{"norm_eps": 1e-07, "rope_theta": 10000.0, "rope_fraction": 0.5, "bias": "all", "beta2": 0.95, "weight_decay": 0.21, "warmup_steps": 209}
Each number is 500 + 25 x the weight over its row's rms, rounded and kept within 0 to 999. Layers, rows and columns count from 0. Numbers have three digits each. The size before them is the row's rms in percent of the matrix's.

# down: layer 12 MLP down (transposed), 2048x256, rms 0.0723, rows 865-1044, columns 128-159
# up: layer 12 MLP up, 2048x256, rms 0.0777, rows 866-1045, columns 128-159
down865 090:520499454491491509508486499493510502510493509501489523526508479501497490487527490542507503465515
up866 087:481537455489475578536506490544510493449485475518514486482510499506520483533464483491509485511499
down866 090:519496479539470503464463519508477596539500525475483496529466516496487516513515527486517481495532
up867 109:513500547494506494454525509460507480465494468507482505526506486488515489535498481447487484497488
down867 111:487464515536505488509530523480464514539488507471554459490479445482484464521523508491502515515509
up868 100:520519476455467462482457463510477501526499524479477501502529479491496520548527529525518497450507
down868 098:518538516486527465497530522501488497497462512469494462509496440505502474511540499495509490473543
up869 027:523533462483502513487450492497489411475520487490481535491497512509500537477483534488507510482474
down869 013:470500508485555500450484503496516517511516570524489482493461507489511465503497549513524480479515
up870 119:546482496503503489498487498498409497521529515503473467475499485538481490442517501452494491498506
down870 108:482500530520517485532486535461484573489450484543550491507474434523492481530515502527511444536526
up871 103:501517506444530524509480513477501493487504495456492465499456487492488497490488492478463495455482
down871 102:520451541462472513523480508473471609490472523495453516493480505528498478528505486478494523521531
up872 094:527492472538475536500484499491529494527482480431532503517482517509468475474497498471474486455528
down872 094:514483499519531494527453495540427524522495503452491526476482560505520456519465468525508444514516
up873 103:498494509527480478493477510510458479520483509490507444462502523468527519471505451488531486499462
down873 101:514537485496468500465491502464491488486495536525509525519516471495504517524515533477520501493504
up874 105:501522505465499515495505475504495485484505513454438480492579502515514498505508493500498501533474
down874 109:521525461488512488504511459483494513510545546502506468510504492501495467535493435514543476478504
up875 097:504510462505473553509478489489553500464503513475520451429494533521472530496489494511532520468524
down875 097:505462514546498477461486517520479658520516517493538521485543497501521500542459521490493576482491
up876 104:541519529468485494473482499501540491514491523487530512505548503542488503505476490469515493497527
down876 105:462483509476524513494534506485511610517504497528524477457490466517489471458500505506466439509490
up877 098:501511476496467516492506482493550478503482557464467489473510472515513479450495485470541529509482
down877 101:496483485453448525558514531489549474481544495520475487488489477465460507496499504453506495501506
up878 095:524532499494520504499532495529479495484524516510469514529482474517474495476504489510492469468504
down878 100:465538502453528452512461500488502632509527510469536487505492482492507477486527501462512357501456
up879 093:535522529494501514458510515457501504486513483511489498474507547466470495495489511474459548501514
down879 092:528508483483526531493472504473467551495490465497506480544511518477486480478476535476518505499473
up880 109:528501527524501530459474532531487479467521488490503517499528495515526514504503540471517497453496
down880 106:526510512491492461508516492493506466524496487521470454506507499465522500516490492495537504506513
up881 098:465539508479482522479480471509492502487475489452485467520507505526522541544534474425483487522474
down881 096:469511488440492495460470473494475597551485518494519484465528487460528529494507499503502499502493
up882 103:540486512494521557470498493502512487544510515510522446484469518476500504516501501527467502482508
down882 104:491521501538459545483493490484509487525531497488521492523515494497506512534487496505550495513473
up883 109:516530459503533504457487513504520484536537473451496521480528478503539495456484514563498506469507
down883 109:457463529480522499500551506513507536438497519530507514510484497508490521534511503447489506499504
up884 103:578490539520490516463472488460451486488490535500523500555534485489471472512467485554492527504523
down884 104:500514498529527512497485537494491545472468496536493527469519513471518467503465504479525517450513
up885 107:516508517474516488470481505475521483528496480451474503486505551503494488503467491449489505477433
down885 102:539491478516463517493489495517469553440497504527543495528482491524542525494534511503510509525514
up886 099:504523503511478524521502443513519499513461498488493537489478521543519532521498533505564522522493
down886 099:512476467508489515507524473549477555512491466523497524472533501530474490520489493455501571452519
up887 088:500509516508498499502477506481542492470529531463505495521493521459501518494536455499457523523500
down887 089:570461475486549509507472530526485529506495493469508442529469518515525495515511489529473528502478
up888 096:496501485501513540467487494529432494478547528453499506525581499518501505513503492542497510515524
down888 097:515460524436507555427514518586526553507499508449501573500555483518514537494530460519499502486499
up889 110:498508438521555541495515472433481488435494466486475472508508483505479540521508562504499507509498
down889 103:528480509514558488527510472493451547531454506526491478498516502521532471454494451478489542576508
up890 096:504488528521505540495485505491512484505534545494494523462493516508492522495466459523515516514510
down890 098:519494515485520516458477515547501556512460511510524478502478503485504517486513503490489481504480
up891 104:485506493532544473482427509489553482518483512488505488489497505485499528506513533480489492502479
down891 110:488519474508475544471459484502480493446502487518487540541470462493513470538515468472483469509525
up892 112:542495499481531531473490467519497498503551533529501466546531511524465532506499509500542487514507
down892 111:473521488501465512487489504525468649486500510493519494541537468470509514511540497483495454506521
up893 106:484493491480494522463508518496497499472517473510464494483534510521485537500484473519500531441477
down893 101:502481501477527505501509539511502537529492496505480524484511525456492489471516483507492533433487
up894 104:514517498515515501460494436508463477501520508534486472475476508515506484505495504503465504495476
down894 100:501491496445492485570486552461547563498523502471493519525516468524514510466496545484539519487495
up895 101:501505517472536453490484472529459496520521527474537513470513494527523551492528510466520527438442
down895 099:546559493462515479482495464506525625519529518514469502487496492521485484473521470491511538527500
up896 119:494469507495554485528499474470480489465484515501513506500491516500496524494534469489484500465506
down896 108:496492454494517520490526483508498466483488507470517471521501492477455478446517490477479493484515
up897 101:503508484537470505539521474487502474507486489508520464518504488467492500521481475531452524510497
down897 104:550500489493480510450510518488468465477537518514492459509509523511474504505504488505464468519483
up898 104:531485489531501472490477517469506489469494482465518471508474545475482501554473493491441486495472
down898 102:476459515510504523553490488525491578459494479512497490505453510523490466503471520494529513517533
up899 109:561514501502518529483492525489478502482488482501514506476504544519478519497482515463539477500506
down899 103:526514509497512485516520523459459623517482516503508542497490495494536474495525495491509453525515
up900 110:529512490506532521522484472518506476489511518509463461474511474484485497487482509528525493498441
down900 117:484481505467498465483551504502497560509512489477508484509519483567511511494497528497490496482527
up901 102:483530509503494481474482504506529497509502535464469513506493512558496486481511486495511493537447
down901 104:502512472541487526467490503479496614523543507492475508508514507525511497523522461479499480509529
up902 105:479497518505486493443508542520475498526519513501489465495521523484506514518512519493509515530494
down902 100:528515524430493540539526517491519510501520508550497512492503516484547504493484547477503477476501
up903 099:584519496503501531496512521496527476555543530493514525508524489490513501504515531472518500485504
down903 107:528521476505507493537515506482525466514541463522525545503528507500500544541500496511485501480501
up904 109:480521461503487530524481480480523491498508515481510545441542490490474520471468550493471510462472
down904 106:487482488528499491498477463483504531475504506528497511514535518501459480470477524505482534465499
up905 092:471534536498486542510482496492494490546485478445492525521510537519499502470486479462497531477528
down905 092:494498551481507498467520499527528626485479507513520489544515454442513439496530508500516529522434
up906 113:519507485526485485476495505489501486534540481494456514513510518524506506504514546502497513481510
down906 110:489511552501493455486508468489485466513535474502482496506499521497472509484495507505543484453499
up907 106:503491467487491471472517483495503497502486510462498490510524489488471498511507475484531480516523
down907 099:497459498491487479523521483501475549523500490493467498536533476490530485485546490489481491505537
up908 115:542525472435503553495446509485504490473564505512501503493491517548509516478482508544504505512535
down908 109:496503462458472524513519491532518545501518513492476540528468469479508482488494519489513482454542
up909 099:525484470506527475513477510529509497529553503519514485504540502505519511496491469473520530498543
down909 096:485517496500532502523481525492499612489455498466475530513478431474487499505488480538466519489527
up910 107:495502498500512516452501488519473491517524507457517509474470526547513498435457495532469545504518
down910 109:529476511467459484520519545497495522516496466540484514492550471520504514493507522505527485455453
up911 097:557479518472469518471484525519505496474474543507533515445547553471488564500411549452542469470485
down911 101:507487477532495507489508506532491658514480524516485494477488503488503503498485494497516402503518
up912 086:520505518485497502524521467513492495507497449453503462486467475538500499477495519485505470515456
down912 093:466502498498492458490460512488497676505525494516508487503479503487514486496526503464501405460508
up913 031:512512504489495524497458501537490431499514501449446490509490525515499516468496501500486539437491
down913 018:513509511525538476499499469492483592497506500458483484490469510530587471494493508509396465526428
up914 105:549510498504524542499462523532525491491486543526486503509536556521501537509500535461530482503456
down914 101:518467477507434509499506540496523565498505503538481518529580512495499453465490483534495478496465
up915 086:534481471490545471458510487531464477475493435426528518442493495536466514527541502480534490527505
down915 090:482494522509523446500460505500516551524487461473472500506479535477472505504533483486478455502522
up916 104:521518464438465557463525472513467499500475522527530478488509496488501548527508490510484492477510
down916 112:498460486523500510509505524470508580485513479512481533513517489523513500495516484489478486496507
up917 103:564515488515536504481470526514493489527517514461516469509493516536410510495439479515475496474502
down917 107:446516530479532493517522495521471642485472469486496513525501489525528439504541539529507453487488
up918 091:487499479497515503505478480512468486537503524507480497520491530506493491516485513488500473474553
down918 091:495541504494525476469476510488483490497505470510466513487494489492501533465483516568516529523490
up919 106:510507498503502520488493533504500496491489501514525523527459500496482526478494488484492544547480
down919 100:472511522483525484485474501508505570488512518494529498474532461476499469531507471509484564523507
up920 101:507531482537472488466516456499467485532488498496514499516494518491513489505468478510489509508452
down920 097:492456504463539500499523487497503541478494491488502472522517499511527531522529481487521485490536
up921 102:500542490494509490436509492449485491503521505457459459471485494524476517516509499487522473482525
down921 103:464530496519490507526488530537535535502528514540491547519492515476494494490553520522464536475473
up922 101:545478469516482496501456521504444498503492520444483496441488519537477569505469499464501479489483
down922 099:517491503505479504485524530503498564518495506504469516481503470473489466496500490515516374512492
up923 087:491467522471495504505511523490509469458506498489492546468519521496485534520477536511486524455462
down923 097:461542479457505499450464477523467540519500477475508452495493491498507479476520487471477461517465
up924 100:555560544475502553492497504489472496552472482471436510490529529515532497496510501504517516473493
down924 100:491528505457526494509490500498519655502495497504518478447449525492509520501488494472509552512518
up925 094:450531494503547520524510494480445486464469535501460487499507499499449496503553484466489496526436
down925 094:493479457477474520476466492466495521484496540518528450511497495536516500468504550505502464519467
up926 111:497517501504514486526516459470497494466490533483489494497485507509533517547519478492534491483483
down926 105:499517502497518505461508461504496541482545475476479558499537498487489434487465475438509485482510
up927 097:548536536516507509457446510476492495462483463496516484475545493535536510521533509434502519444474
down927 101:485478498506488506475518473522460610555486538488475496511493524524517504522469460523508489513489
up928 106:490477564501496487450489495497492474501456522508501496521497507495512523507475538501492538451473
down928 107:474481498485510482488480465497504547542468517486515495502510499500536481497536496500508522518559
up929 098:555480507505478510498521483481542494500505523514536478493542488522505497466528504514487508509527
down929 092:454542530490525492489492502548469539494513514473505512495509468501569458529504530497489484496489
up930 117:522482491522469503500540505483554475474545485477501519531503492485479492440499516482525513488529
down930 116:481460476510551517494498503500503504534497507501533513547514475516495513492529451486480477484482
up931 121:506481533483489499494466540493500489559525513482488474452498530504504515487502472490515490498483
down931 124:552447487486533519475492489504493506472478459497537504519486560516473538506492485490482521510438
up932 112:523497487484525507432523459456462487488532523513469485516531554487453514519483553512486493476528
down932 109:519515459482547489516516536499519498516494486505482540540504535478510487466521489516470511491468
up933 099:532492493534491479497496504458503498501530507467503543506497483495479513498491493510502522475501
down933 097:548489492417421455538518485519468567472501525483497485486479475492491509501484535487494596469460
up934 106:504483513463502490526467500465519495508472514522461477481500530521552515491461494452472501501478
down934 103:465504512465548445483507501527490528518462529497475487525464490517510504519514505499510480480520
up935 110:491512511460533540509500466495447476467483523498508520519525490515534464466506515462450520529515
down935 115:494514486524508541526511506519498503509469492532492471539517488500496491492505508455474473490490
up936 104:521559497492489473514523453456481488479468536488471514480488488485500470477494525510484498519488
down936 105:502533509503499526540480488535529630459492522519505505453487519543500522485460495467458515542541
up937 095:513486481528551508502493504494521477538509532512509516513486513463508487525534513534545518515506
down937 100:476486497489510519462519517526495445495530526470514472518509503437479476508458492481483494517490
up938 106:488496496504516503509468505538478483512528486523488459502493470548484552501502485474484522437501
down938 104:520468502528496501505525512504467512496521423499504523478474502485506491470519469560481523483473
up939 099:517472544500488514506498522550475488474541497516519467492503513495476522449450508479462491515480
down939 097:486531556518513495481502453526540595498519511488456522489524494526527509480464525519495477497464
up940 105:493499504516501507458492487444517487516470488413519482471462511504492506504476518511510497493503
down940 099:507516471551477482555510518491488531489504499559470484552530475512517460517553491485487498534531
up941 098:504480447458497522489531512515471484525542495515480494497513489508475512546481509509530486516503
down941 100:493462501506469507484500488481459550511506462473495517481468494473526488514482555476513451527546
up942 099:461454487479553534458469526529526495497496520489520533501518515496472485460484447514475547512533
down942 098:488467470496488486493517498492493534486446522491479491544509475522477475495474539516508547493495
up943 089:492523501482499529475477470515541481485514513477448524487471544527488482443498467488475501431469
down943 093:514479481498517521510530553505488583486497462496513515523462492492493498512521523478453444520502
up944 105:520507460488513498494453486529467494530477524487492503476554525510513521511504516499466506449504
down944 098:507517515498495519527517454476449526499510512494480488492481481479466514512504484488504503487481
up945 094:524478529476479512476465542495496497526504475517472483489470487533512491494481507463518515498512
down945 096:516489525518468480537539523523506548526510491501455513490495519538531492511472509515521506498521
up946 104:532487477513451477518473514507485482449511528527555500502500513523513481445478518530581490514507
down946 106:511485521534484460517490521480470534517526508490517494481510467501496523510556504465466517514463
up947 104:550517501503534541512514513471514498503497497509486543468535489531507515504511494511549518527513
down947 101:494494498482503521532442456527484540524500468491475477508473515507469507483529485511453526525472
up948 097:479489499497493465477526493490498500530502542464496492463524498553472483529520543532547514474518
down948 099:499457492462501477528502494496518434524506499493477523496508457513473477519484515472473472492493
up949 090:504520501464493525491503504514507505509510530481516517523486502525434487475509486472461517516484
down949 093:509509480476496496521477529554528657537504490522484534491478490472476484504567511510490509501518
up950 095:497504493483496502506498541506463480493471495509536522471520495482502503496477493494519513504485
down950 101:428438469502468493500487503520503588488509545486516530529507475520534446531496522500514504521504
up951 096:469458499501463485496525513496468490488484513503503461480493457484497519550494533515536487525434
down951 095:475491488506524541450533517480499567493556467489469493471545503496492502517467534456486487532533
up952 113:488497466561445513479509517499535479490496476495501503556522495496527498471497554484527494525482
down952 110:496507510502475479544540504520528520493466494489486539478540438528488519489489557521501547473488
up953 103:546480512449488520499498488511512493457491476540512442482552449504485497504510488510474528498476
down953 102:531474504488503503504485491534495578502514505533490533476505514480504531483534513516505520490483
up954 095:486497462528544531481482519479490488511574460451539499476481504523493506487469486502518514489493
down954 095:475512482513501466553520528527523562481477497512504508502469510496489507512534505520453478483511
up955 095:504493554502504535507521516504495504510488519534526485508447511508497517491476545480543492487469
down955 099:477507526475492464517519523502509700502499495522532495499514506464493483499515480496530446494537
up956 115:514505461543526529445498541468509497542498496508465491472484539492435505493450488509487506479504
down956 111:488498485471476491493458535467478467527519498475494487523503483487466537471519453489448505476501
up957 099:498511488472471531485484495487522478511513537501459473534487498529480504509508476506507510488530
down957 101:538553492488505545525508486476475480481534565447509513483463493496500508517474492460494557485537
up958 111:520526495502490496471499490484473496497470514485462470467500505503474500529499503472486483477490
down958 104:494507496514431516502462453507504545485518482507483475505527560497538489479475480486514490556507
up959 094:538491498522497545478494541469529487494476512480485495503465549501493502478479453466496498444502
down959 091:475439512509462446548488479503520608487492488519492520533504505481508452500489473496513477539510
up960 110:538494518500467503493498506461524478505547544492496506475475510495511495500501509484499535495520
down960 107:498481512516479501492556472538532487539488478495474456516508510491487466460571496510533501502495
up961 102:496515516454494493478500519520526495473513505482490535511505530541474521515492492447466508478505
down961 101:479485489481485517514479480482505567536509464495499544488518451476491478512469558556487560427519
up962 095:471578493482522511466488485517515503508522521474492491520530483490479503533495468484498494542488
down962 093:510487525510496462446464492470503537433498538502512541513482517505504442473498485464529485533488
up963 109:468468484467511531446529498508490488499467526499499459531531504502462522466517522512506507474522
down963 105:486482475520467499512462508503490511470507514497457476514501447463515500500508490521486510474521
up964 086:486487507523475534479483487478479461484482492526496524480492492475457508513533504522503447472484
down964 105:491511514487498511533510522521496696487527516479492531536537497527508508489521492507519550505479
up965 102:551499523503453492466486471520478472505528513547488491479512542500505533533530491497524489492528
down965 104:485499495496515485532531507471495537523512493457453506493511474552493495465469524472514514508488
up966 093:489496511497464575507521456524514494495529493478446512550512476521478468501524520521492529528466
down966 094:482489491521539484511470504544557584493506497508521526452536506474438526523519489531515507520518
up967 114:529501511449520502515526531462507492479479532469458463530476516516530497507513506511494489475459
down967 108:486455513504509496494553585523476601514521496487475463524465496489530501555503509465502426534477
up968 104:513536460470502520511452494456507482512507520495444478516456534498484521479495520470489503484465
down968 105:497471524523466479504531528496519674488513464482518551541480512513496499500483540475515470500493
up969 085:526552547527513509513498522505555503475531495475517493517530514505499522473476509499453503534466
down969 086:507517526470540502480478498497485529495532493472458521487493502487451486433510520539532494466529
up970 101:525505508486507523481527525523515496489491513484480522500475476508510535517479549488489510440466
down970 098:508490496507471520536525518476488578456483487469510511533507502511547498513517493511501521486458
up971 099:497489580476512536506499536473518484490498479514490490506499516505512533475487485515520543496472
down971 099:486530509506519504498508478495486586517473479528509519508473469476490512507519495545510498501453
up972 101:506512513549485553508496467515525493473492500486549502535514474502484503461557464430530523520456
down972 097:509514479499514526497524467456497503541506446499549455511435517502557471488503444510523528484520
up973 096:528524487476476508462473511502509479517515502547482469503555464529490547542529512499504496483497
down973 102:477490514522513502471502519500508595483511504539528550488483514475548472499495426490503420531493
up974 097:494518487523533530557506522493526492527468520463488474509521486566469534498489451480523490523495
down974 097:471517495515493542535541502489486585539494503547482524488507482462494512518525473479512470493492
up975 095:485513512496537502473542472486503483486458540474475507454462521482471484501471486532491503522480
down975 097:500446481508467514493447505541488470471542473474516503480508486501490491477506504523484502496490
up976 102:463517486508455528484512492438548501481499522483517501512512564521510475472545462499491520510521
down976 100:491524525515525518499470502541490587476477522476493522463475512492493460512483498443498502475530
up977 109:487498490492454515503506535519471473537495484518487505443499532518527515464527505524501487496449
down977 110:479518494474484496504510474438533499498495499491479502510472488484521460511514503553466529489516
up978 097:507510486516555493514467516480503493489498544481521495443500489488545488531504535475554473444524
down978 101:523524492576478497497485475510479587516503487502554512520510509502491513478527509485478382485480
up979 107:452537519503532549482488535522528491523493489492488486468477502501452479478463468492495512476488
down979 106:510513476515515490477492487510496539576480495554512550474548491517487519510531484461493510489533
up980 108:517523463519507515537476500500464491519497481520496471503544495514506508507493485474479535507492
down980 103:513514477477524508521518523496514586511490473526501535533551498509505468478481509526529531516537
up981 102:517501493507522519505493533462525488480503535438516540454532503522443526484513468487508478470477
down981 100:471494503526445540502464472479498567498481490545507477521463528484449527523541484486482488499504
up982 101:479526506499450571416499485503505493485537517496496515420485533514467486517478538522500514511474
down982 101:538514509527501511506545505488506568468503483506497479496485476446558505497542484514467489512512
up983 103:524533484510503542512506494450511479517515471469518508518509486478533510478508477465486492500511
down983 108:513499493545478474545517522442506474535547488506507523511516515458524550496514502505515449489501
up984 093:509496530482490522475499488523467481494491516453527494537508510528448461516454517555494516491503
down984 094:513501503552530479512529495466530580499523495510484496490493519513501521441497498494509520482541
up985 110:545535548486514512489513495491503487487530498483471533509534491520490474479500490525448513512501
down985 101:533489479482474487498503513526474532536498531476506506467464493497541512486503441524503478509516
up986 089:566530485524513518487494488450463489497443500487465520529529469490510507497496546524510523523541
down986 092:475517495461513463522480458476478493491513515539523500487449523532476478447494480462528497472470
up987 096:475564507506487503497460492532504480505503522541498470533527481510493480502509538498482504462484
down987 101:471525511494520486457520493504524643510476478499489502511471488494500517510475519491446489488486
up988 107:499519557505523550496532515475532490480524471530489530495485539502518488442454532466507521483477
down988 106:456512478490472526502480503480488408479576518497482522477479486477510498496501517516520533513488
up989 114:534518511519514557481501543496486479490550459504490468477501514472461517504499552513507489483486
down989 112:533456518493523491524504503501538470484545544519485501471480507489530522496502513506440432489532
up990 094:491537505504527566473477528519535504486519534477519502462539515526494512494500480471485475483514
down990 104:513500485495492489468504492488527666502487497501471545566512495531503484475522474524456433515516
up991 104:510507463492526507537487506447477496481505444492453495461498512518505485515514518504537478488484
down991 099:455535476500489466438513508492482550467516479495474513501495515435489504513483509532539462501472
up992 107:490533486492478527505512474498478486504520525486505452480462514488496490503519522492486513525477
down992 109:493496498456535465501559545489522516487476495465487476549538499529497539528494520538467518498542
up993 039:538523502465518501489477546486501460505541543470440479508508470525487519506485523464568517489521
down993 026:475507514524497479486462521527503578541490502508505491507480429505468440504489507502485420515449
up994 102:521535459513534494496514536498494509531475521479445530498481479449480563501507502441506514509490
down994 097:494516493519476487487521501484501558512531485492425514504504473490523502488516521491479535512496
up995 095:528495510499490506496494497509463495492526513468548451495497533514449501532507511498524522504518
down995 092:474495483506546491489486484468538595503471488473473495529511548496527501488519488495497517504454
up996 098:500539493505539490508495464505464493481516516521509510479503494493554497497501561486506492496470
down996 097:494485536459467516494509521487489609445495502453526476484474498519472531499472483477532477469491
up997 092:516542559488554497489453515503518473515493492509462511502467536499420491480525546495478480474490
down997 097:529497481508509509525587509468498575495501533493489485466517496541498512486454496499467502476521
up998 100:485522509502529496475534479472529489483481524490465501491502527481526476471525521511477541534471
down998 102:492509505497507501515503471520512546476503506497479520483519508498559490462487515493532525516526
up999 095:487511468503501500535477493508462495476514485534512474491546504492535512503560560542508529521499
down999 093:502504548540498510555522540491543498508537484511479528474470516517486494482483509486496514466509
up1000 098:529513455428527527453483490443546502495479515486450516528467550473482480495504492537517477518502
down1000 098:471492525496468549509498488515535655486499505506487489518484486508514499524479491475533403512485
up1001 105:519492525515442510515478509459476500514500483500521470501569519526495545481498475474477526473497
down1001 109:531505503511523536490517517468539556519468485452516488533502485532527495519508523490460512487474
up1002 105:496505540462487487504486477469511489503510493517499488457506521480495486507485535462529507429508
down1002 101:517531531475494512489492490452488562462524502528444556533465500454495502521457506494490461474495
up1003 111:527503473486526516495516478466464489486518531500500537469499513501478496523509508528535493478483
down1003 118:476513444523535524493495538511456465492487561498481513490528444483515507504541478484478487470486
up1004 120:502506492524537516508485482498495489485481499510476497487493565475499503499547471458482550488513
down1004 113:500474530494500481500518510507537465512478476513500511470496514476501494529499537494514472518554
up1005 088:478478482437512575491440468494501488468512500510488441480463510489485494467513493488511483528505
down1005 086:556528526493524482554540525520497536472553518469506511492513508533505571513466505479524491489500
up1006 107:489493530494469498492488489465515490469483519497469483517522511523481571493524449457467510511506
down1006 109:482523509494474521493528518503529497490511527529512459474459535523511519478514521488517516474513
up1007 123:542539498516521513493494443494542484481506523485526497490514526493461509504455462502498500503492
down1007 117:520515536521504495504486507450538478561491484480471518487473520521498474496550470477483485478511
up1008 103:492498470483474507476491486521533488490463464516494428507560503551501470556500531474510535510518
down1008 095:524450485514476510459491494504490624550511531511498514507543495449493516482496516507523523499516
up1009 098:514521508526459504497502488459499486585507497432513545495515526516493513522487493492481559481536
down1009 103:483459511505496501497472488505521546511491513512475485527513494527521461534522501476505506496484
up1010 104:517565469456503499509495487474492504514498529489497431507470503518483541489480470528523480543481
down1010 099:529532527487498503480487472489555545487546510494500504546508481489513520494537488501494525487494
up1011 095:518491506522529549477449502517482484530511532488524516502526507508503488514499528465491461476507
down1011 100:465508509543515514511508499484568608519542504490473493521514481494505498510501516529539412550511
up1012 095:509540522527507456516449515518519486479492485494505408511489571486519529501486438505497491543464
down1012 098:485477522449529487498546500486518508463506476466503517501523480494508509440493505525491474488520
up1013 095:485493499540552531457481493489488477505536519474466538486496525501478535497466558506514478495486
down1013 099:476486470501514520508477471479562632497508476523497484498536487508483475496502486510506454488491
up1014 109:491509528526528507456481444496487486488533540475454532548490502475470546530495495530522518471523
down1014 101:470543465475512494517491506475496570534499540498498494513543497472488501468497507532490529504512
up1015 090:527488506519480491484398465464510485507525503496510481463535488483527521531500520475499500439485
down1015 090:488529478444549522472505518506464511473480464503471512502504480526441495483486483520475514522454
up1016 100:488550514510522531497473541439480479500511514522503491500502501520516479494513463473512496473471
down1016 106:505493493485555520489517519481521633490486482490532493424494482511538470503491469556525451469516
up1017 113:529532513494534549526489484478532478538541478476494520510513472508470502465523508522484495449482
down1017 106:478558534526492514512488487538551604485517483526482510540470489514513492521499547498513435480508
up1018 109:537498488496561503497489527558494493465463512518519481521511487489537523534493540478541500525485
down1018 105:489490507542501513501494463484515537499538485494454517524507443509477467486470490519516474529490
up1019 101:518502513519487485511537469462486493496481502480486466503491509531521509490499526495452470450537
down1019 102:477471478459490513523530523529470539460467498510509502481496533502528514504514510514503374489526
up1020 094:482506487510587458529425495510517495524502504484483510455505515493516507485477459502503537477482
down1020 095:551528462530493530507485508501498610476511459499478473480513498475517514508493511457475503521518
up1021 090:485519512477506546536479450488542499532498478501446510563496505498474490495511522480443523515487
down1021 090:514459493516492453462495509501470667494509539511489482445468480506528513489468480537488559526518
up1022 107:485544466541533469425478508510530479484506541503482493519471515476526482505532515491460524522500
down1022 106:574533454502520476532504494488486440537502508549479487522513463480496471509532514529492507449534
up1023 098:478503497494487524475485527487503482497493498492523524488525519504485494551529525414532530489506
down1023 101:500519515500497504476486477516468499499489454481529491494525551484455485476515502525494485510530
up1024 118:506486486460534487497485455487510503460495511474485474500506506471491581483527533497518496484495
down1024 111:520489536510476470530494447501499559472515475525505479508491527510493534516523485481516509491544
up1025 109:547517490525517489453544538493488471491501529464481520505483493491506500483489490519512477508446
down1025 120:501453487485544539487463488486496466457551531514483513481476481490531465453491513533488511536460
up1026 107:477488529464477507505446479497457483527531523482498503467578490516503559480523473501493505495507
down1026 104:546477503519531493451476521522529530511516507535504489555510518479518500509499547581539488509495
up1027 105:508494523482455511492444496541432488543502548514536496506539476497470504496494484486463521531493
down1027 103:532486487495478483471494540521489485541509508476503483478483464444505505476489524484472484448519
up1028 107:508488472529541469490465493459520487497534460526511495508506513507486453494484494541513511499503
down1028 106:498468482507488507482486548474545512454465529543500494476494489466518476488516474451459453469513
up1029 114:487524490473524507500491513499492489501499505502468527522498499517530514465554506517478511471518
down1029 104:544454509504463482512511465512516523497473467448516472479496524518516505551473476444511499550487
up1030 100:483552470510514497528493489472520501506481527489498433513518535489477519487479517500527509500524
down1030 099:442474523519514512502515511477528532482515487536484499477471504457499522511474493449460516520502
up1031 108:475491519468498569492474515526516497506504497497506517472461499538486503498525483526503486511496
down1031 104:498464474478519440477491523498523572541500501547504506490468506515514474485485495518476461507497
up1032 087:551508480497470496466513501481482493484488511491499521502545498517433495475493526503487495415486
down1032 091:468441449502456521530534492522522543517495493519525501497519506489462502512479503496502474478507
up1033 093:522500469453479538463464496542427501518574508522494499501473527501499487487500515480521547485514
down1033 097:460479523533450450524463526529481668543490462499458497496513525503467464481537498493489539483501
up1034 095:518507543499551527516497529451469488505479543474465530465496514514474491460497499502467524537491
down1034 094:499494490465474497503507519537515543500505491477458484496539513457504524537495518525499539460453
up1035 097:510514497517472544530506490500511491521519522517501445473527505483517509514481487485524496523490
down1035 101:473520490549521488543513491517502559488469500504515536489520507525528498473523453480468458508471
up1036 092:521519487499519508516503499502496491475515492511455545518569527519482520486491551534514555518529
down1036 091:493511472494457482497500484537493547470502467510539427500507541505494507482508516491477511491507
up1037 090:504491544522497492460501504527419495507478527477524481475461485510531511480442542530531476467477
down1037 094:542507500497467473479513473482484535513474508533468471493524500474494479497498472494539394511496
up1038 107:480536486470523535467519486518514493541499488487522513472497514514509489478482504546480491513513
down1038 105:512490465537473516495494547505501545497517511464512488507525490487483456538543503507475532485514
up1039 108:538548503485519549498505505469501482498480472505493470471466487507460515535541493504477476486506
down1039 105:520480486501521498494452501531514541499456502492465540514508478507459489541488515520510484469499
up1040 099:513516483506473489518468492468480478503520478502491465494504478501518486487507500478526532523503
down1040 103:464486495493509489470462466491537534475497490508479524506504505497544469485465493502486489567517
up1041 111:525507483534507538503514494520558486524522494502513490445475496521478499487477564504524522518542
down1041 109:518452489489516503497520494513502512506522489502528461438529508489549527536462500495504499484506
up1042 099:525466518468512512485492516472460487487480526519504501490512512504488494480482522460491486503514
down1042 100:557493519463512481516492497527500622489506516485480497529503476512501495490486476499493458482451
up1043 102:474563488506499509524499474456466487511482480525474457479481491546501489448508490477495547465506
down1043 107:497488514508538511511497515516491675460461499490495477502464492493531501485499538515495508563478
up1044 097:478519556501487541517486479505481479483485453513480542494497518531528489523493522470466532538479
down1044 099:478477473523529495488488511494519591469485536474472521496483501505556481498544463502460516505509
up1045 102:468508518506471494497490528517506486474497509496476496455466476509510524503526527493523512440470